From a checkpoint of a small transformer trained on Wikipedia.
Size: 8 layers, 9 heads of 32 (3 for keys and values), MLP 512 SwiGLU, vocabulary 2048, 4.33M parameters.
Architecture: RMSNorm before each block, no biases in attention or MLP.
Each number is 128 + 32 x the weight over the matrix's rms, rounded and kept within 0 to 255. Layers, rows and columns count from 0. Numbers have three digits each.

# layer 4 attention query, 288x192, rms 0.0513, rows 0-144, columns 0-95
168127099100091114104102094156146100149132119091128108108108105137080110157110112119146113135108195145129119130095086142113128126145121122138124098093128129119112139134116143112156141099126180128088137121140127104126107094132108119153115129131145115139140095124151141161088144098143114154
111136134137137137161169152121108122110121113139192193097143144109155171125109149132109112127149052096135133151124153127126127173137117118117152141163137105122158109114113128154134090129110091146163130168125120146130186143113151098119133140134088155097117180136149109147132086191130145162
105124157170130115144147162144159151138138131165158147151130147111147155094092129144095111144162107121145130125094115117145123170124116104136177133147131093110155129118073120119094083122103083137107157106127147112102127173126188110110081125138108145162098122155105138147137132162125096102
132123142151130104142120168115116148164120123123161165108152109132147140122131110156130127171149145145150140140113112150144133171120123099148118107109133116111128121152120158123131073114119115135128136108085091143105111140104184115165115142082102086121111136146114126093149137136118128123
092142141119157098118169146162133090104106139115091160132112138153175126100098079121109105083150090079147139142132102135133144099192135081109114123134097107142139113129105095130138181170123087137152122153132140130140184111152134103115132155125131190160112135119087113181117119139130120159
178108109153162131139121212094111130141125133152175176114185077150098116100166158144127132158089099162102099135127135100184120175093116127146145131124116144123127130141128132132132092103136137095132140068142123092099112194133104130130121128106121102113173120157103112113120118108151121123
075139123126129101142188162146116069123076143139122141094130144132165116061113112093102130111116052140124200078105122119149145109152111116162159138144052151173097110176112117129119135168091138059186142113122170108123161213104130082105124128123141175132089124147048112122138121087102118128
131094132075130144127189104117150085105118140101086178098120205075077127074137129118092141054112038124155096065115137151051162116185161109102134178105132162164125099110186151093143154196088166106160109155097089130114147095139127133131159142158134142127086101103117115124109194139074128095
087134167128159130179130090221139081113110154068138075113114128144147079087084063108114118106074179073144134083115137122048138097126111143149089154164112141191091098044132179132161135065153199150133141165128143179151182050097125094152172111142108092118106148122140157138122168165160143135
057140149108111000113085171097098066158107086189023122115072178112102022175069158079154150119053070162129135131115176047060236080200121102154129141110111121216108059196124162088142065151126183180162204046074159093083197076101094070162079105205145089161104108113127118182137129120197116092
174144151108119169100126138147116142106170131132086122063114117054138155171067115155123174173125161144159146147123086029121123105175176083106248133057148097111136186171070094183095089096119128089121148138091092152125122135169104119164049161116164124150154096144168090192131104149181124128
120125128206112137147124120150121144142117174128147139167157137148137111108089057096113043056162111116167108135093094187167104100072162106157117171125124059064144169087128150119105142109101135064122111152181184115117124150065162130082148153152058186087104138154156124136138138145180147150
130128159126120150142114121125057074173167151119167094186152133117146133083139098183088092076101104122147122076106118152149081081085122097086127131143196151120163139106161096145141138100159120093081052133150112133218145156118139112150128149104087160118079193164122090139163182165137113200
135150138108117160061146121072087177142140137192037100162124153042085098166099124163173164141143168201162186193104074067168120113183149067126098171092133142149101112184131153108081118126171102075141112064117156146155113012145088154176102104129129160127172193133172084118097120119191134090
120085100110120152119147160122162158130128134137050152139142083149092076192126117165141167204129169184092152119081117073143141121160152128155107137068072123138087151154096103065088149169168174113174142089099155104128117136156048116089068087091079106138154107073124115155078106158175147127
127124128124109144126113073158104122157129140101140139123181126097159128097117087132107091127148107072148112101137147146164090111108147133081205102106124127103125153105069159144156094110084151148091094116094147100158116119098179100155110121115134140142086087124121129182132159125128066133
179089101122157131113108087119140138129134137119094096117129156128121086131156108130166122122111124135102104118144152135134130090115120129120112141110122135109105141139147103140132171117125162149153128133157096113165107087151095164130138130157157116112153109113146106133097139103151130136
134146115129124114145154132112129137141147148155158097107137111168104143096108160113128151132098139142123111131088143132101149156118134115153119127113135124136164147126105148149098122128138130132096132096097135107117123184127135119106091149116134130129112131127122146107151134119133094106
144146138147117133135112111150172143159102125112118092141128132129124119167145137128114136175121166145073093123142102126118127131115161141138123136102134170124101169142132160114116131125132160095129128119120093120157106147129144155120088125128143088121128113120121140106154131089112112112
161121084131113148143120100083125091146119143141135105158143116107088105174166158105155138159079150130095100137148138128096128089107118185112118147102143145145114174124169148109139119110121173088138121144133099140130112105099109141121135123106154086082145113145165158096121138093144161108
109146126136125118138138147151122172143115126151148138130131158141186132146095129126131131125138093133143117140109112123155124158126138114165140129124106117128115110104102152122122086102132115132128132088133133164112135168124158122111091123092102133115099127156112074144119117151131126126
131127109132095154112132135109153157145139131132144122126140075125061126141210156152180160197137189147123086156127132097124105138130123164127133124150166116122143184116165154130123106098134169122107093141140083107143071133074133146137131121091132088092203080093179159066127130109140115114
185150117096108172110118149097146193075143145122159144115161105142082201148162144140119156191147148175106061119118109144095093139130150122102121152152172148144152213009156107153110149126115109084114105173175085133161091137162158162165169150080128099103155113104184116112172124100095130108
184107115100130110175136149098088063053123138117124189214110154098137143141090103166102132124165144051191131124099109161108116140157183074140132155156089115166142105108077140149101149120115109157105104164144171188093184106128119148101092121111109190106114181125101054143121115107118101186
047105144140141055138136114201094083150101128095115132092057236113203064121054095079126155064102069057120189089141124145129172106154141133161141122093080189191092040119133126113116123162069137148169164091169134160127216149127095048088106152195190107153083131143097100182114104141168093137
070182178136207154157145065199076109120153160085094152134136173108093090095066021120163112093151121108171178102112080173157130067122161087118162110110138102122064083148111097116096077129095117111158153143059200097158147159105116134172112161101136191123100137146096103193164110101085142160
127097074140120119114198180141090115151095122156075143105030172144120065120094154109167145122068164134083109112140154105093175135173135093177122111097110165140106094092151121083128121121160236119172154073157113109112136081123124059149105116163189094179106134106120138126148112127113119114
135074164123092112136128179097203204118161087121148076077162164150125139106168135147113128123134075092084158060091101129050149105094081090087029153154103147171154129063242127122218160100144153101192147094164066112144172135153135124147169163127060133145093113100118163111145169140114177108
177118059175169066122175150123139044129127129175119086134132128148092050112138109111127168133100158137164171120151167120148123141164122147110113122191098135122165100129110131089107134124165142138101107090133094090147087155154063125116125142104094147123119142088178120076173125120161091184
106237123074139158134243158154095176122088193138116095162097113119071179170126126126162200182097156163139131105146117033137153195172166165138192111130171118164098165130107140156082101157175173077131115143097115187086077146112104170162111146144158100154161117077088173126162138094103056131
112158086146145127155100071212078149098164188059177135138120202192118112096115106133163100071140123178119138072103178148168135129217132070150154033074126136165019116081161161182195114058146225180124118150128098170140172135093148123169156255144140144114085200094126102210162134141158085158
127168159096145111186174107147072111114137214075160180137132097089146101131063101176141100112176169087156107104115158150194100111106076172084128142107153111113090140142149142175134139093076118101084120129138178159154146093156135106180133169081128138170064161119116126140103107062171080160
138165136157115133216158170165168134131154141099117049080185126117096134151120154115152126081074173135135163131198138141121086147197029212087054107140149084105175153114151110100117181140165044081106135121139132208114091090162123158123129173121159129097170203143116093091166127105126131110
054079145085171112078148118180122159086137171156117198129139194091157047152143113098130093129117097144171131139066095102183198099172180077184187143093122181136169121195140125151154158135139199130137137081131113150140172096104134137204068114093120197160056116073116112144041079189153206156
053132128152127132142129127129127074129147158170130110152100205068126167069124115191129119086082065088133090104108121114167139162118109067123106143128125094098135106123100151097116158143166126122147182128122161147118138081114146079156071098145150151185041089126081135147108130162123112054
196132144154111129172104155150099114139128154094149082140114124134130166155067117211119154187170112138116083061135121133106152131079164083123175136082144071175127163176097163152120107123096161137158188151089087161093143103169128101141069167097089089088096115176132119182144125141058106085
094125141122155103096164127164087094188092103120094168092055174115138087083129059094084091099086093129134105110086140094150212141147164078197142095164095145187094090169097155152108193171171152131178159143112148135127177079118107075161122095151144186157103135091052095219072163158173110168
155089123099139163162115114048124160105115114104185194189182094117076139135139144078135073168104112121112129134121173089166105131082184116173129097146096095107174158211115121088133145105139167107134099167167159058102105181157140136129143055107130143145180096087166137056115129153146141201
090117128143127100194147199186137106167083104136076104056057099111108134086156095094131222034124101112145115109058104119162183075150110137140162152141056095155143113125159178154083142188150097113201131114105167173132149085164141083178123158133100143123093077158122111118128131106117097076
163041154058157098076141081158101130102120081146072201081121168120138111121146145083110083177088079137093040116077118124077182128135117084118118126068106181202094142072109198059196152157145152149177185121132101082132148081142148127197100108121159110172127120132115089147081201173120143052
085102109075151130118143078152127123136110139114098123045143127141234154173113106143087135090066105082142098111160208124067155165148139117135110070113136138164122093117118158140115110128156144176133116177185135161159152076093134132236123103116167126140130068034155084159155117191155121153
075093133122094112095106100104130073132106110102077151079100121088089095127078125089133120093084054157135123121136105083103150107137147101159091105103052138196105108137132165086128163202177162154189165107101163115096132108085137134100107148125167114112113152132119118193090093161151141086
200189057172148109094154144070080077082132121148120166074122170098159118111151106158112174149116141177120153114130166204122112123124167127144180116160138107115113174148096125149139114113203084106139100127133097071142131164097075148111080140108130110129139155134151157137105079123176050134
097104104169144115083090112159156093148122139131105161151124137112170100167115136080184113037134104191170164141131059120123164082112102105166204192096147138133059167082110181152091137150101168110161178113058127049110123164045145146078186152178148128109103117119101120111142057111149124153
134140206104154077097068157104146150166180075120095184171146105064185083109126159217079110146135107125141104139104071165084113107158107076147097105178111166155108129113148161126112145113134074115136130115092130090157117122137107114127106131106104158160105183117151110148091148217099130094
102158150108133206128084107123118136118168119115072086111125127158071132121140123160141131130127186137120132131172071069132070128114131090089144137119193113034108085158151131153125085134089146061159162082135109159090126043135120153073107101122110136124158157155084161117110137104134121098
096151106108140149087147145120132073157087107153144160117110123145137128122149098134150144184150105105144191083108148142100105181132118159125150224099136180137132114174168125102077091166128120119186147111150085166171115125121067158111140073114162096173116144120185122105121120105133132082
174092181100101124145155096131104133172185150087096163102152068117128131091122099170069096137143079076136104125156177128167149104105172076088125083136136150113137097104113151135203123071140126104098137147122131136155124138144207102148149156126100188128098061075132173122089153122100081143
106147124183099100109134144093154124150144094075147139107198136166099125129140166113161144091193129140121175204160153130143096162102081225120075067184167117119133159047191089057176107114128127160095072118179136111102063170090108171088076148106152072091156110204173164048076165085134171159
161175135115115175147134126114163144149161101150137104120115140075104111112131130184116125062110128119115118109129116144146133175176083153102078117100152107114139183068140110135165178126124130152082174142134101165163139118172159097126131156097097121134112127123130128079172070129069131128
155159108151147201156072124121128160122136095095159039157203099091060191123133168161184183060149181113118151083209138143063078150074145220094145152148174073124110181070130138111181085080076111152071131135149168111098137168124097184049142198092121078067160086174156120087219118055112114095
198129058120104171202124106062153177126189178093132147183164067099072145195174194108161094117185185111140119113124184159127073143084136191035085080106131084109147168090198120132171080090116116103071106160142111154092095183149117203094108120108087109063183105183194125049142179075135164113
102145159105171111112140146189140201141126119181057134105150130111143169129097124181131132159138100147070120106102071174212157109152165092171173118122093137159133124152100170102127152113135095135126149134129177121148141148179143112172073155118134146187084088145078104140136104150135142154
198185074175120179124123104092161201113089164145165137157151114159074179181178204145132176157151179102137157128153155168112073116107121223090150142124150097069114175128156126159077071084130104096116150101135037108111060187109133197122117126116101034084189117143182138069226088012131094137
201178154089143225092162108155113165092150173126061108165061050147101223165108089154132146170083108127119136126125132158144135056154159137095151122096189145096091185057144181112086079126166146092067065121157134129206123118225162184160110136096119188156138143183120097117192088132133028095
132069161111148178144131101165060051164087101162151084175078134117121118128108034097091095124090071127142116090120086086144148133202191053192138123122098114220124083156061157073172107134092145174166123193138157098106217059191129151086105032103150136187118121148100068174118090179061065084
028086162144108081073140113183109116141070103094066102096119153111116103192064082062165096050052092159171156125089147123176186093131129101173135047133085143162127076126105112130137212148142174179162190112125173084139154143143089052149130162187190105128108137132140147148106099170138176153
013099120119182166147190119211061102096110155155091071162050121139181104113069038119134114115057100097156142162112076124124198107114187095198177093077113136165049064170090147138087104171182179109124144138147163135155152090148103110209056128190142162206050195115113104200132118187117097159
124067141087137139109130133219070117172097137121047138130061164072097146140115139129166148083076125117149095183070120127118151115130113136176141135131083118155113153112178117123141151158174150111154099166173121064097143109168142109147145095154175115143109108114094133144099102183121124133
131094127180139115118076123105186145113094172136128091128204112141133155126109158151177125129134099090124118121151121172138140135119073137078090134156153100082128157064198105138173177143141115184159143113172119185168119169079135113116158147082128088078097090115140107119185154128149180157
100086073122126094126170148120147116148099123100136045091123109102164098138150106109127161109158162161173118128148141141121128117170143167130206090127111158144120076178182113179116164107123130144094150112156129106170094091139114163147080088111142117091157125067159154142166123121160135162
148185126119157229149149072185091146111120132152059085146080172085126176142113100145160153132111172094145183134158080116133154144117158134200110111153125174151038157130125129117080067122115168076095095156142118066108099166176068167160084152155186118166117112137097174074139155093122077108
137102144144126148105100124141136156135150140069095126126161094116116130120163095207156153133164136160118052151080080162132100100182182125125099084146160082165056155101144118135161156093123143092094099138166098163154121101142206107142097138107119120124169117104143086191118145104155120150
113103130160122131130096149150132129106158170072145163120154090165115108134113085158135095152137139107091109115085086148115108155100143100077081135122173122129110142126170125160194129090123135155114133163117086166177108116158144139237151107110124121168091107103113115107102102158078153169
125105143136129133145139146112142107128130124125119159126143141142102123125102183117156152097175131144138149124148123129118156116114116126156109111114138146101120137113121139139142132106136118136132129104129126160114104121120153147127113117082122107130142117133130104107165122095123122106
099166116128127165101123109125118096157108148141113117116102125101169148158133111152112139166101166109143124123116134171136146089124135102133145157096125124113103112127114119135105132136080146119137092137129108125130134114116176123143131148109092162109128166106150120146124140135110155149
084137126131109148128122133147126117147144116146117108120110101137145157153122101171144146129114108131153126115119141108147131140143101123163169142108097141112104110103134150143140157112120139130133125162124124130130168104130157103176140145119105133116174099092151111121146121143138144174
109151141125124136174155155128121169113118132152151141147151119150150133128123127116108168150132125164088115124121102104148121137136113112141124116115101136154147132148137138146120131091122117106112138116124131157145122134122132166153148141098134100121114135132129142103147125105150106132
114128104113152143130119146116125116142143119147126081107093125142134120141108090144127151157133146127138090151097163114129127129141125141154177150102131144117143102128127118142132155148098145131137090135132107108123136072121152151139120114126138176106145125112146098125121153140122136121
125149133177146133148141129122145170136123129126150133132124132124116152131120154124126132153120121158117119104137116091138134166126130157148149115134123122136121159134152132144105096114153117121124141106125122135139094131128143095130145125106142110105121124123139124111156144135151133122
141157142143116118155077145119148112130092136138126127107102139136131125122088116125099133113163117144148137128110125135112103136143122117128139136119096138134149128131119126149122122145124143109112121136141126125126144085128118106134121122135114152122133139104136109123112135132161146120
138126157080133125152111129131100111139137143103122095132113120149108109123103101150118123106152129113181132115091133165087129110160152135124106153114121125124105070106106138116159151140100133112114109160122113136148165079119121123167163160138115151123094153125142119137101112131160151119
114096153116136147144156091171107101101122145113133134151120157099148107115118110142139161134089165125135127099147146126119171110169136139137132148113130141150132128096131179114127136086174210095090115137150104126140157082121129141166169104132120115135106124106127111144115158134119137160
114118107098122104181128159135144144129140115123175156116113121129110112184108095139136161123134110094155117183065155129076149080101173151123137186109138109125089063135114136158109165140104155126105117143101124113096167127112149118148109183160136123121107136147113130138086124147190158123
135147099131115167114131127148156117131143140124157105136116112101175136175105133146116110143027153154101178121118122070111148119132130084164178105174134109136105153139096126143075167116131101133120137142141177118126149108143120147155123159104186096149118106118128129163123106132141082148
114099103160119105122177175163119133097101120116161105150148120139141100156135053091126151109159119155147099117106125149142139116098146144109069194092081110117106103073183098147071189127107151088126155123190154135103165152111132165142139145166094093136051140109145143048095163110169218131
180136102139116140162073162125089090145097112119159129156163125064102145119146102199103173160119153098147134132082113135147096101110142153095103136138101094093158168122085112192113080132118129093119144106143182140135125121177141178153144183092089166061159141153160080126115142157134175174
080181131156087186141160115054040188134091184214203105254108103110119227193152097176116181084160127173118187169087144053185080130152195090109202183086111115090104149186070190163105134147158092046127069153125180121117092124193129157122115105092125134111128192187149074103102098121218106137
132078123180101114105150152150112110117123056158066160062083148142084067115106129077111084153104073211075103054135173095147138104177181125167094070126099237179126101092135140037145148097167195139172137168125035135094153133114116033101148137158136083160068147104125183121120136116114109127
141188099125127191160119090135116109125100187107202094217152050104173204104181070174130118118157182043130167161171149108160083128091203143110180107172186147110116111172070195178159074118082113134090069169128194170163115118135142151146150184075111155107176129137178149134112205115167065166
110099114114132097149128119150137115114114110117118159139151142131105122119120139102107079146115135132102117125150116118081120134106122151117099098137147120133132140128161135086139107152146106134118123130134132153145093133122144123122139083170163118132113105122145122133142132136116094118
143139120141166148105101149127145113126139131111119127122140125151129117112126147132129169126136136118153164133127086153146130120104128160156126140125125120133130136117146144121114145116146107136164123105070145122122117123117129147141106144092136121165161089121100122133112103145131113145
135125125118143121134142129101126125147128119145116157142150123147085120118097163114156136116136120131132107138149122136120113151117120138125113102144132133159123143136133127148125124118160146119088129109142108145172110133142091116107123135153137068146110104154145163095132134113126130120
140108149126126102124149107136129147135132120147121155134134124138112137110143181104124116102152122124123128118154092111112095133145136136110099100136167136149133133121127130125133089115156099135141140111122137150128109153122119129111128132132137106163116138142102145143137122133126117119
142116113137117151143137149107136140130128164139128121123136129143113155134132157124121125151133134134128136121113123118126127151125086135150133120132133137128131132154132120140134118110108121112117153121118148116140127115117126125135124147111123126126121130132146132121121139135145126125
172125128145124144115163091149152164103144131137134175153148131132126170143149148127112141132128133149060116137165088114103125117107146119129075117134155146135119148131144125127140097100150121127113146098120110142136099167128125156147117153139134086137099146161102154124163139121097131105
164118116130089128123164116135147163103153130149124130134142130124138151128144129132115114128119113131098115129146101121123129129135101125121114116125133144114117153118159148144130106111148121117119146129129103169134111174156117126098123113115120104116097132149115113110164154127094132098
165137098123152114151107134126117101122152135150116098123119108135146111110090110128081136132124120131134122140105135123116160122121141124152145151128114153165130116124150112137117132115163148098098132171154119139136173106122161113143149120115126139099129110113159134127155147135098147153
115093108136145060150100139113122117102136134126133126097104150134098107164126078097127152100161098114155147158115135160107157107142175145106179174110101126154133071121127101154106187172110158113142130154121112135129175109122140096099156118149134124136127101109108121123083139135165124145
098174126093126175162124111131131106159130144098113124131140127055136123125099115161124083104166114112169139156108095138151114106058148104117117136087136133120087106136077140111138149151096117153156110114102121061142160092128130130105086133122104173080131188168184098179148095144092147106
101100129187177077099133123153127110151162087106076167120074186196122063127083080051128117121110107153100135096167144149101200082146144119175120066089098198189118096124138121074163126141196205133138116144114075144113147094072160065146177105166131092148061076050124182117131142103155129149
190075168126085095117092140122142168149115084127094135072103182197120083091090165107122140083144042137074105118200086140049121135117041104101079139073125144153120110087161094095167129118147199103195171084122060116114142111109179092108188131163187070188070061085073127127142121183102144067
111103102105167080121129165186142047155182081174062132134125170193072031149101128069128111152052101196128142167173162126127176059152101140137117068080074133183138095168135034027123142123119150161149140071119100175124121172143061072099141081162186096149093117039122165158151122088118186128
072167146122106182098123121170110091119106131130084129096066149130155070138061120106172073135093123199106171034184111073186150127185094106181131077133143169120116140088165125044124115130153199156128137067132101129186132119076099128144090077142176148138171120084150126155146138083175081114
112103120100191129126075103238150114104156119143091087075092170176100027086091097101153079149102097165112135060122159154134202074151166100157103033086094177225055095090174109077184165095167219150159146137099084164168173109106157076156128163181124130143079172047062111183141162160133153110
143163120119176142116078143187046078118159217082078116099097122120111082110093123148167098152104170156147182155142038151150097055107094147150114131112175118124072128185198035136157105075166128102129121152085135135184118152124075135181137187162125103203160146094151189136160093099119156180
117097077153128118120099136154101136126133153128141141122153073126088134133141145103162108128147155145128094100138115133099131146100109139126168085090079114174098171145149089105076115128087143121120169113071110088129163116159169138125138153135156121137126063119084150126123109098130102131
114105127081144118168100096150146117147112142123105117114118116095114158145102176117132129143154170143132107072156150137100117152094143124132167127103108136118131142092144067095165117103109126127127156117112125133146136141136149131114162130137149121108073054102118135153175113085100106115
134111137187150098073114068157091080106130139107095133133121150112145141037108110107093102093098075128153122160119131150135136116120079088156131116137126155152106104144102119066110159129142144124107135093112125076171085120066172095133118108137141161148121116102121128122124159171138120122
112142165131159116123087119152155085111102141191118115117131175135088097092063167124133145072173079149142130142060128127142158090125126083163115105082082157138050134152153099077114141112184151143094214068050075083086153103106177076177156114143119119129106143095104133202099088150190186150
117162140104176156083099168146145124110123176131111111115123148120099116140050150160132168128157114162118095106151143086149120143100107038156161158108108154157120121147140122148089101138154090150103106075077097088099180151150180085190156116110117134154107092147061138161107077098183114153
097084177173108090139064083153158118120097128150094132048127125120093087061106029084106051096128046110139108128108146145138179116164096139169151121119100161168117139148091142115136187135142144175149154093104108112124143103099157078141138084157120162112060098073098107167108168189146181138
111145176151124106098091130173114063150155125132069108112093113083140077077078098110137114107124131137101127123095116142118170079123105072156145183107066223165075115185108134110151083107171179128133161100110141063129174117063182095142147123175158147109074105155085079111086110131142121076
092105139123156133133142127177090110139098104157092131112096213124150128087089154113110117098117171092158161128171160133123139129165138120178157130140103139139106086113078169114107124144150163124102108103122082150139129098077146102114121134163128126124128085109072127120087143116113108142
126104099152153141117152127128135095135158147119147115116160101156155109111179069142147110175144081137081152087112123105179110157170132176099152129085137139151193137146077104162104132155101089168138078154129196175097102109164091110103102144092152128113146108128152109098151157171104132161
164159097126133136138172166098154204113135150114200125191140145163144164145141162136148158179124178111125155107161166111113085185087124173091132099138162092049181137154187098163132131103054081075094088125151138142107127171164117129074074175115133078127184128155141177124124139077133118165
059139168123153101055144096175128110091097168181061117091076160112160092080039070104085126110108108110192080085072113128095173104127112073170139163111048148214073116152142158093159144188186202123131182104087108070183201071115149102114118087148133127162045153109050156176053088189126160126
145103133171094094194151178146138090156100107133159182133126146114114074122156103097131093181133125141152097128130135168153081102148112130155121074146140122139132115091110135103107138156121141116118129142092133114130088118048147148123105119109155106108193132096129120122125128144103124111
129075137131116165096163133100155108158143134131107106107153091066141102087147116082152059123111148160107115057119158149139134102160143169132170127131096135115129117187125132131122136139138100165118096137148122112112159154104140143088137092106139149113081141099123112137107153121199177138
146154150097094100165107094085158085124103145138205078187145123149123115113139108129127112130112098082094141164154119121097135107093108156104026120135138127097101132137105135169125138086141079118105114152128160130143173087180140158109159136119173113120081157170132143110143116135067114142
059137111139202169128112145091127147156140075169128046152086141135123132111106121135157123089158180085131134135149154133145117132082125137118133095106120120130141092099139076069164093064146123159144142097128127197123136127092090069118128084130127102128096137145154143080155139169096086187
160093139138148142196132156100145117115139097160133155126111144074150105163130117099115125095119152083132098120124170132130131156140124116129150148150140129151149142122071114169144120090115109141096124116091119136163103119078098082108179184164131135115179115126226070103135110109099131116
120157160154121158163166143133161101156112107101107108107118102135136104133186059108174057135146106137144166151145130064117145098154117157108122106130143130112132135122112154118120176156119114153186075156105124150101159119169067100090086146151161142091141162108148089113163161130133132114
108161111118137134162175130118165155169153105091132097133113091162173117166175107096123087162115140129104160141165135055128100141153144154078124113160152113114180137129116122155154163124109125128179129168175131169136145108185052130115059133174139135139139183117150093099147158138112132096
110119133147154088101122108146135155134132141190104153088154096115073114111094136119082149115147114167143086114100116101150125181139113142179156104112088153146036146106183078067152143133130143104120163111070091103102134130076164095149152137124139143141104066138097126167101120111150118151
169122098111151185174139182123201185159158172115126093101155099103094124151108144131160155144101169152141128127140111136139090189131126122119120169098131087077148122144114163142142119156118112139091155111146152153076124130163126148131143145087121126120121102149115127123180109061169115074
177127096139086153182171197086160131146136118123181122138139091151158125198161138149149124142148164115135126142155140110141116177100137147109133124096156092100164120132089128184142122119049072099119121156181148175098108127189079181105109131130098082083112134125193175091131143101119149070
191182141092107161141146168095099128129149146138149162135157079099130141155121167171158157115178209161125115105114102161148112151101130131090112141112135086082156143178144116168134067126118128064104110146122136109117100152139106141152118159087077113117161136156136122127154093090122152118
152146124147141199120127107122113100129125152109103138149135108130109139130132095162098124099140113150144097088141090097122135151105155093100155092133093128124110159136132093158122114080125105091157144146160158141123125135135132124170136121126090118162145129114085154127111100133109137143
068123105174167148124087090154207117132112114141071101078109156138102101033115135075153134073144133172182118114141161158115169129157128112183138120162127190222105069155140158132162190161175188198135137153137101113153166099102153076181084104159174116160101100123105104136093128202137122163
191141061124139099190189171100072153126113128171196129171177102161117180203131170185180110149150177081171125205143137149173059184099166169076160148135146049023201150136128109165125101115141076076075122175143149143117054178140137149080103099074106100124212099154157130109095159109109090118
116095153099106127116150111128114120108110102108143107134121155124063157127150184145131108137118166105114137116149133139059135079100099161152089173123107095112139083121151095102145143130145147163107180151083141163134148139118150143146166187112113113118124139129132114130119132133090100110
203088100104159173122159126127184107116152182138095098120133114134110131141119128158148134131131117154134136084159095125142132177127132168121157144145132095089112141110148111152110140096126096135097139160163132166090135105144095127150104109111128124128136098118127113114164119109144122138
164089152147114120112105157156114037142109128152089166145114155115140128139144158123108126142128131154133108208064146129185146152094136064126163114080089154136174093135146079091133086148149103153150164072114133105087093113094192103132137108184138129102118147122102111065074109145153113071
099103151118123097090126164167146106126101146135104132095146137089111085137089127148128098145132128135140087132063080087156152130129116161104144140140101128119116145156119135150144131112118144203142157075120128126073122116103111126140139100157104086132114138128112169140117123128114144082
132101135114154131130169158147092125133162124193088170155145118161069131130132148141115163175093164141142138143172100115202131194138159122190099165145128114123135141107091117135146125130124130088089098104108173132105090083126172146096114155079195134180144076155140116136143137081111072164
124082119108115155076099092106166200110150082129144140168140165128143120076110170152117090119100124130116085133138113119146147157091181101147113107137088136111195156101148136084161110120110097151143142070118101161144109159073144124106106096081110160143129082144149174176157167133149117158
112103148164181147117124161143101111132142098145097177107136143108064119140083114123151091151135076130116074145096119115136125135120119134142170124115139148166095176169111122136117127143123087140126149108125119125058093126112140104172119096117116147152116133128123147155096102096129103104
128145098130179148134117139141106156101176168111157094122118098088125140106149151123117115157192111165056153187116169187089183145122185115124121148118176183138086169172110099137134133141115146212111131123115080055146095151121124154115149187100139143148172164138133165121116106149146116109
096144158076136162118148084109134152091131157116196135136141136124113162141209119144178164163155089132096166189118161166128109108120132113126165117080137095120094147168153083135152115118140144173138137128121051112103115145089119170151121141136134134143120125190159151138161157138134143122
153120141140086126124140112141101075146138108126136108130105180147171150086071101090059059110090073127096115121158114109095158126130108118150100136136103117197172105083093175077064122142159136143078116144106172112121120117107084106088151095109153182173114157115151132143103074134153121151
127098158138116096143126117143106127108177133151106146126116146132149099107120163140106093129102098105125152052133157153089159122165155148154128133117148146122148080124102128106068083098126119106148104122097122106136103148158140093097106129139137150177119137095144138151127192186152102084
109064118177164179070133121162095133117196157148127150118112134114104113138107142148121105122114092123109133135146081144191176155136231135145133105111167169156143131152133120132097104082129110131111126080114132090161112215139098139088117128172143112188114131082169159134125155166147171131
116064126139134044128154126125111147161100114172080132149084134079144124067117140090125110156063066103119114115148134146134144132167203140110075163152179157187122141141130135084068105089128152124110140127100124103128068136153111081096087134125133091145109133137124136112115165163144070127
117083142119163102088099127165114174191149112175095157087120169098130092080152131091123101083083091133121114090120147127136131118121169117125096159103129097147149083157141186094073074165148131138130181084104120102153127105115169102054136166144146119154116103121114067102153141129179117106
121136166154072099125121074147193146131114107074147089096176110126109110103126092143143151139146141058118101137135141158098102095076107096174091130151123095121066127148193147108157125130115141102113141126123113120100152092118132168106136150129132147099156121167126081126113113128174189124
152145060156127166137131152126166088087127119143128094129116133174152082143103115164157102135145135176095118097146105083127128126162122127135108132135124146106110135136118156132142129070120124079138133128117169152157152128165125096156129117134129138109100101082128088144135099132110143176
129193126137132190145149151133111131087131134048142157156146058203138123179091111132117105128105138101128109171158109074160114132122120152083150141101131120114113146096128111175118143133163135106140059159155119127123108150151157113158077131127132080102176130186117161185086141138095080131
087130155067090047061159125119134155206128061150063125107078174080152047046066153075105115132061088124117079061113095102146181118145163136169116147130093225155159114103040191072121092179147094134179117065133196161189128079100092077057128124167147144180090127096094171110109110168099113034
171137165189120064129143231116187134130107125093169141122193081161096126171169155180134180108203108140182145110106134094140125171102076130079102105122144049086153083201159046152077156133096100113107148154119099072068098148134162168149103143136160056114203135099164131127147109085115109154
136116158121155104121143175110158148151130102064092106088151182118108155049131151086127113120122105130137128080176082126159142147121153196190099120148137115136164119148131145102107133196127141132141166103149134156101145130194070157163105187162102104141154099145115133077133093192120161094
088078129103069113156117054051192130148116107145117121144112167088123121105190177191151093135121178079074122127145095122109128184129169153182138107126169127145202122115136082120125114097123073178118102108095152142098131137042093163115156104162126158145107120084114190084161223132115156048
150170102152082121120096173089151112153122129168162065119136134160126110115115105168168158130165144168133124132069110162154131111114035152089120155147069129151092085151192166112133058106125162091102123091081140147129119089142120140127147091128038100081140216142148084097099097152125174185
124134124147160030089109178083110117109132091182134124130132079071182142157151156128087128075205103150146113092112169150112147148082128146165143107132096175127137104183155158095074074103091095125137108129135157104092090135121089130090099185131161155100169106175129183138186102126131094073
164133139133102119144077138210144142127041119195113123127106146110035102131162163095119121121178176114136079151111159113177118175109086120052144068098100116094058126140169165145160167199122103133121188116131133106131091171084140133181074123170149103077153140202150145117161157124170153130